config = dict(
    d_model=128,
    activation='swiglu',
    rope_fraction=1.0,
    init='normal',
    init_std_o=0.0,
    lr_mult_qkv=0.4,
    beta1=0.95,
    schedule='wsd',
    decay_fraction=1.0,
    final_lr_fraction=0.05,
    train_tokens=139600000,
)
Each number is 128 + 24 x the weight over its row's rms, rounded and kept within 0 to 255. Layers, rows and columns count from 0. Numbers have three digits each. The size before them is the row's rms in percent of the matrix's.

# layer 2 MLP gate, 512x128, rms 0.248, rows 187-250, columns 64-95
095:121091140130111102116123075111076101101158143143111121119113139077130131120097125106094094134117
081:088164138127148112124139094187101128135092110116117122122088115136158134120103151082136148117106
088:151128103121127085155120146099114107139105148103086120118171153108141090143130139154163132176127
103:108160143110078122149092133094133135145154119139099144141125128146144132144121133183134127175082
099:117132144100111161115112134147113148110127097114090145178101155111130147164146101150111099105122
099:095157140172128117097115109123128148128164137090164182146107096107118108187123159158134108145135
103:133124115094116105122155123115146156145129187129097122132118107175145154104108171097118115115074
113:119108101180112070151139141112137133113154159087112163135107126118091119139136115113136165130138
089:153099136143143101130085123113135120104123127096134114119109133117106140085080126123134150115156
102:159119147137127088134125131133074107129130130104120108097143168106111119114127088144102110099131
092:110143168175134069079107116175138143110101117120122171114121134124150125144115107124097136117120
105:122142169118166123106127136123135136135091127111123101095189101114077155103145134091139170116115
103:148119120130147091121113122137135143128141124147091168122177137113160130135125096162150129154183
096:174154150105108107109130149126138124109197127146085121118175144151103108136138135099115159139133
102:083113142130094114111166134129111122135109097096151136131091163124122105123114091143137090102135
108:110147090131126154124107128157126108056057132132140093121148165144093131102148137102142111165102
092:142172172162120106100149101143164140138119141125121094156143140119148137111068164155139141100125
118:106126142133110104128115176150146125100096088121144138143148099165186101145127109123118121163160
100:154156139126127149113162132149144136181094111124075094144095113094121076113133139132141111135147
093:148090099155149111103119094154121106148137142115124157126143077129141116102096154094142128087151
117:119084133149177119078129126096124122146151153155165105142158135127099131122137162123140096102096
099:158078161123149113126156122091113166122141159087121145093076119145104097123143093131108145161147
106:082150156081082131113114110120101170061111169108143117119159115123141098123130138127130150137121
096:149123120113198146105085130158109095121111111122128148114137166107109128139108142149144139085099
085:129143124115156136130118115161129104129122140115076083148161143138158123110086094126113135148171
115:080141133104116141105128112116103108116141152131070126164066106117118114181107117114119093111125
103:127157097105132083157117101117130093101175146177126127149106105127124104111102147134120122183120
111:120084112121107138099151148152126146191125132143131132130123120134109127121130122125135076117140
111:124163148166131108155146151140113104147155126158148109173136121162142119163147144125097109148097
097:130105126105140159144143120142104173162117169109115088140187125137115107087143128138121130137130
092:143093062145141136123151119127114104125130118121170208128151133111105143115094064144117116120121
111:179103130129128132109135127063098152153128155083159134158087157137136089176160102129118147150129
097:178103114107124144127152138107162135150153146182124166118147146143105148084133163167165135151143
109:117144117131128136106166157149085133123162140128106176144101100154139105134119139117110116120152
108:180124182139139145130176145149139135127143131122137131154145145100098141130163111127134112178124
086:139138129097156124154121132121073130142151144110132189143093148136115124136142129090076124143124
106:086077117137134106079095140154149113140172150132110128081179164138152137093109090120114106142061
095:110151133140110106141129108139113181168199124101147102160110166107127125178111132123121131155142
106:121116114147131157112175152129092127127116112114192138141133153127118145155095125116139129091120
103:127140138099104192097117085168130172052095142129117144118122121125139124159150113121119140117161
123:136121150147149055091099118170125117111113126138131147095124153154124143124149123158085115171169
081:099104127111103152145124166152111096099094164142105124122135107126098108126134101087139126130129
100:146137116118141125122158132193118098128122099071099132111113118129141117154130093109135196094162
090:139140135108102156131120122145101146125076081147130139147128160130095136070136113123106162127120
112:122118132142166095099100137158079114072082128113132118145133112133154122092130155151104140147158
113:106087085112170178142121125142116133113130142147154125132098133126105125133133099125145141195094
110:142126153155153132124163106170102138141164169141165117106121124112097163115103139117136106100146
084:177122102113138147130146134176127156120123180136067134125140101151115115145096200142178130122091
098:133106129127173106067130080108117114165172126146087128172115142108116113124126150102143133103142
132:180172078161142132131157129135111137142109126152089139088132118140110135092122116150150118091078
098:132146088161136174122109137120154143162176179157145128119153109095093155104141093133154097145148
112:150126125154118125139120105121138132115077128113085148118184135163160128148102103129145105113148
101:144156105147133095165148125108144055129087119095110123108135156145089138133129134109104096115105
093:161110117140136117128100086133155111103155132139136164138104113175119096159119120155130128118162
099:134135135144140085128123150104141106136141153135119119092158195159144107124121125142162132125133
131:141128146154109149115115101149123121127167121130132097139151139120148156190077123118072125130113
081:130134099119078160138126121131115107121161131147115123125133116163163130153056098092098147154092
101:103112116132125111057136105089128132170121151100135179156144164122129106145129140142131055152167
096:113146155155113115138131151152142132144118114116110127110121139084125164076107098131153114143109
075:157139108126115141184134101129131179147104159135078119151151113157108118125138131129143134114130
085:103103131143110087128115178096138147128123142126122154119129124107122113115109121076119125090126
087:115117109141137102134170138128097089145139126133123105115147159105137092137140161143111100169105
097:103120105076169119130127152176105130117135164166096121135135157104117123101085125128131130094165
096:153139147119123142120124135120182115139158124091116115117147167154128143114112122163136104135128
# layer 2 MLP up, 512x128, rms 0.241, rows 187-250, columns 64-95
092:132083163150108124116129061094080117122158169155119112135108145079126148117118120113102102147106
086:156111131120141101122112132110101109138109141130129145083143131125134145173134142146089117150152
086:135142148114147110127101189108076102129101129067110150160141141125158122169130138173158147152143
105:160129094126153117120104188156138130128125130129149128103079115073145148156109137087144148086106
095:119104131148142117114184146083109149165118127135165100148113109149108134101126147109105146162144
100:148143151119129096163110140148111098129104114148087075111135172113083139081133096132107160116126
102:095147116091134127119100101136159159138123170119098151088120114157104129101133154144116082086092
102:122129155120138120105102128153119146145126100161082111106152163128136125128113161148123130123161
082:100083116112149131142090134117131116120159131136128095141137106107113152088141149141153095144123
111:139135127075139119109076114157116134121140120098110139130136097119141130110119141104105158095113
091:152131085148117149155129134101115122150164138147102100141127151120149168129134110145172115107128
104:129114132151084127143113130121109121124141120116159161136100151138174118146111151120144114135137
097:122090122132138138149131106122094140126152127142145116160102129100151115157155127140146113118164
093:143157122155111187141102103099132170128122114099131124142132132124113118136121167105105127146129
097:137182129142131107097117176105114103113141108141073116125117131117114137074145100136148110161144
107:116115153127131136150166131112094154179169138126169162180069091095146129148147095128121132128120
095:156148157152120147119142126127162154164125115108115116153096129121158170149077124119157135050145
116:102132124136137173070126150109114121126125131146086140163136134133091137130149142118150153102098
103:138135140144150166126127133115130130146118099154094094135120089099123146167154110141138129130124
078:138114140115168106135130120143112143114154106147141138143115102146162079130106138110144121109139
113:116098154169117122123095065156126130098140102091135108122114134128103116105070122111113193157096
098:105153122100102131154116166140137143152197148112116126140123104145069144140114141101156144167087
112:125165099132110123081094152133125152120110152120110126161158166169153108147104138137141120107165
098:135119139144151111109110145128109098146128141153115118093190162185095119124123119153118116133111
080:108135126151107096105137114087114131138130138126157185085125118130102106114179158096139141127081
100:155117183127122104137112155146111088126128104095148155086153142138110133101158159153116136122134
114:147127155157118161121132120138089118069101166157123142155119122137108110139166183172156114111129
109:126101091106141128132153128150114135183122157183149120151161120145126111124150163120125079125127
105:100132106159123144143094134123122122161127146126137117104107151087132171100140137122162135112128
101:130082142126149157150113134150088161151127126128131093120212104133140100087133123132119151147157
096:122157125139146109121103142131166133144115124117101035136117107112114122143151183126157110116145
113:128132128153168131142133165147137091122091087114088105125178130103123140115140131146133099149135
097:146096076134119130147121141127137141106166096143143111152116129157138130126133176198151167143131
104:190119114126105098116170120118121150113137123137084133111132151171113080144115129136168155139095
107:124128118111135119115148087075143155111129094155111110113105124134132090118116134125140110110118
081:137109133133117100115130119139193094126108108139114090101138132143176120151143141157191153130135
103:115097172115101132114123161125119148104126079179147170115106114127133087124085080111133102116101
096:092130111118147155127114101108123164125142104080167103155100149112158110181111135125105118134144
102:104101149153130097123167110129110119130162106075132135142148146124121151091138110147079074139154
108:120134118123124122097138141128141156155137096169103111103118132130147125131134123121140102159144
118:086143135130145163167137158112139123150117137147142130157157118136116115108103144123131103096144
087:123108133100099142157130156144114088111106143127103149125125116129091102127158122118152126109107
107:088128162147116159103135170098145147121147153165174165142141138095146140088142161142126078148122
097:124158113125143152166119111108115129126106120174137160149107162110157173070127120103121180146140
115:168138158142156145100121082162141095106096147123159167121148150123144121133148202146129132136070
117:076121144156126053119137154119167103137153120107123132086121173133110136117117160154122144169116
112:128108130146108154121140137128127123148144076147116162169112126127105160114139083133157062106119
080:158143128120133116118119119132154122139172129129089105120136139085137107137176070113129126144132
104:138117118132176078099123134122137117105145127148096130159133138128117136151139152148138117080112
122:097162171092132103143137106140131156120158108115160152110130088134140115145109136136134104107153
083:150146150107130101144102107147107080121137159102133115113127141165179141115154164122154135101123
106:091127094095139123158161188134118110133114119157150142174109116120112097116147149155126134134121
114:118092122105125130131102148153099076110108126147110111154122118143098145107153104103093143137149
093:141103148085150138150113151134119147113111156118112121108093122141111141101116150111133120149143
102:099134154157118132127132100122116142090134127088102123114145116133145116155109148123119129100146
121:157115148155119122107090126139152070120116137140110085117120094076101159123110127136098099107137
085:112123165127133138141129170132122135139120095057152142154162141135075131095132141124091128115156
097:148147131135151120170123158155154106100154086157140119135093118108114110124137125156129163148078
098:116118078096135101117126110112130129075107169154142091137163099116116121133127105153094093143109
067:112074126114153146102151166144144096072135109130151110116143113120157133101133129100157111111131
082:144132119145135164125134090157131108153109122122149083132130120139157104097151144190117094123130
087:113102165132174096128147141164103094152135117133140094141104178125132136134176114118109160115063
102:147153130128098144141118107126111122124145139106131131140108132126154144149205121113154120133134
093:119119113138148092134138126096116135187152122124129107101123153112099117157122073152127120136131
# layer 2 MLP down (transposed), 512x128, rms 0.204, rows 187-250, columns 64-95
098:146121149191103170075113113115112092106101156173150129104112115128111112106123150103150160137085
086:156165142146148141192156108099150172104138123089168115141094136118145153120121114087157150147081
084:141089132092084120103154152155137090110157089142140126107107121124141163122119112134119132120136
106:140156126147148129171141127128179133120136112107161118155137093137112162184112122123095126108116
097:112148148094155146163117166135085145110148075100096170135145114107157130129142146146130109132112
106:133131124138105107124094123149104145163048134139116067116142188114092153094152143151121137128130
103:110122135118128154125092130141149116135115128113128166093150118127119080124086114118141125153155
104:074116131161148111125126127154110132141133115109113135135159154097088086137156122150156118142153
092:095135128142098155125136123127144145137185096133144100132086143132161173098143129120154115135133
109:126106133134120172087147137102127147169136111156095100143168124112114135156126165149139142086116
101:137124133141159112185148162154138121137100119077165130174161163054154128134141125106139135132104
100:103135148122130131151084110155126138127126127113135113137105153150148112080113140097156101137169
117:127120133185132106111110157120094143174135126181102105123138129099151129104137115159136131132159
097:170135110149117130133156152129116190138122092126159130096103101121178079154105183156120123139157
106:136151144128106132116166139126079091163087111124089167152106156107076131150130107160112121151153
096:133136114156124166103133114154089146095099159103104136100072125097139113101138175112103157125135
104:111134149144141170117099159111137136127104159124105131135118120144145177107131088135119140134139
103:100119127102150139158139124133161131102104071111105078112131125164155113094104103130117107131134
102:143113121100132122146138102133188137148173146160104122150111135123095115145127123159107127126133
097:142111175099153151112142141102137137056143104171127092088108131094143129129108143152114116138135
101:124130156138128155125089096155084152114116160183153125136129116112097110143118114134110191136121
101:098134148103101149154145140147178143155169130145141079157073123127095092109096096150158135083086
112:127094121084101102137080108120109092115125137164143144131113084093122134158116138132141195132152
100:114149140149112102117112109139147128148165167124117140097148150139137094100120133096141101130156
095:111142108124128086139131079132141124121131156116127143101162118118202100136141137099134099081122
109:138127109155160141146062069100119122128176125144131120155115127123089164207138138145132153120158
106:096124136124103066117098148105141115153133095124136140115150173127149102106105136122149150116138
109:121095074095097140146155169134096174126102179126152107160109107142120130139103123149143131118097
104:140143156161123146146105113107112148116136138129120107115151120121123144172144097118134077138172
097:119136145137114143116088148102138127088104166105140172127150136168161155108135092133108087106068
097:137120103112141135060140137114081132133146105100130129137120131124126105160147115167172127091168
101:125125097131145140119097146160118090109124128117091168092137116091160143126122140143129120150130
096:161140165126126122115112124126128105121118117198149124105112107131162090138153139105094148115130
101:142159095121129154127131159102145154182116144112170138112166099162112138157157164095111154145169
109:130143103130123167079134104120124131148110124107124127106126154178148108098098108109125176082150
085:118069138119156083155132146127153113114134131151134093121113167120143158141165154108155133138136
106:134147099138109165147148125102125179124121128122126146149138142136157138152115153125105149111175
095:111137144124104122133122138136147151122178131142145155104141124135138196133164096137137154112116
098:094132113161129098135123132147073103122133124092126123113088115141107150138128104124149095149085
100:117139109111107103109143154098153104107119104114088107097126143114152080130103125110124138123133
110:129126156113115136116155145101148181161092103165153124156130112135137088136132148118099124109115
086:102109144132105122076141109145104102111164074131135132101139106156126100127157092151104137108148
103:107103123139115118105132123147127135140134124132123178154134135126133130107132131141132121173151
103:157155124097066158116165145124124115148102121173130143161137171116110140116159111159116162153142
116:160101151123157160108121135153141140115136139080154167110128112155125128152127143092088150139111
110:138132124115125186131124138169123131133145156135122155123131124118083150091147105125147126152133
101:128118122110075137127143140139164151131113105111124156157140152172126133107136140098133121099115
082:127113139178146128093101168066146182111139119095118130148162171092112163100136139096156138126134
101:120098123132163153148091128097146170114129154146107140157115134115129119142122126132120095114103
111:142089121126099118136079157149140130115098111139111120167168144181123131160115174105088094133165
087:133139118110140116133097139153101116159122152172165129126119068158132160111118103113163121123126
106:085119107104166144136155195139127129085111108111111161108129165132136061157127116132109142114144
108:148080157173148139142133120152147144167133153127114126154122150079194091129109157115147123128149
104:131126121111119118082114123111154112064156119122158150132138126158130134153079146194106116117102
101:132063164125139089124153068137170116108104114110115100127131128174108091118100121099057147080140
108:138179129129135167116075116139174122156144164131153147141107088121135163181141117115141134112145
090:113107149135117123136108148141133119146100142076169111146105124173115122109142088169104096133162
103:120129149116124162143127181130113107122180131100140149136125113156137117133099168153152101125130
097:137137125162131161132065164143141158080106123168127162158111125158115173129144111147118150136095
082:171139112147116148152132098141102133105124180124115159108127170147135101103140127106167134058126
091:111148122078135118106085121110121124141125121090120129123180097203159086125135186101133098114106
088:125106148201131139091114153138075137124150140122089101145128108143162139157072087153092147153143
104:119140131130113136095131151163133135131126141132122125112102095141150103130133131156143098095124
089:172130120134086113132093180122119089123131115119115114155171149103088144144107113157129145108135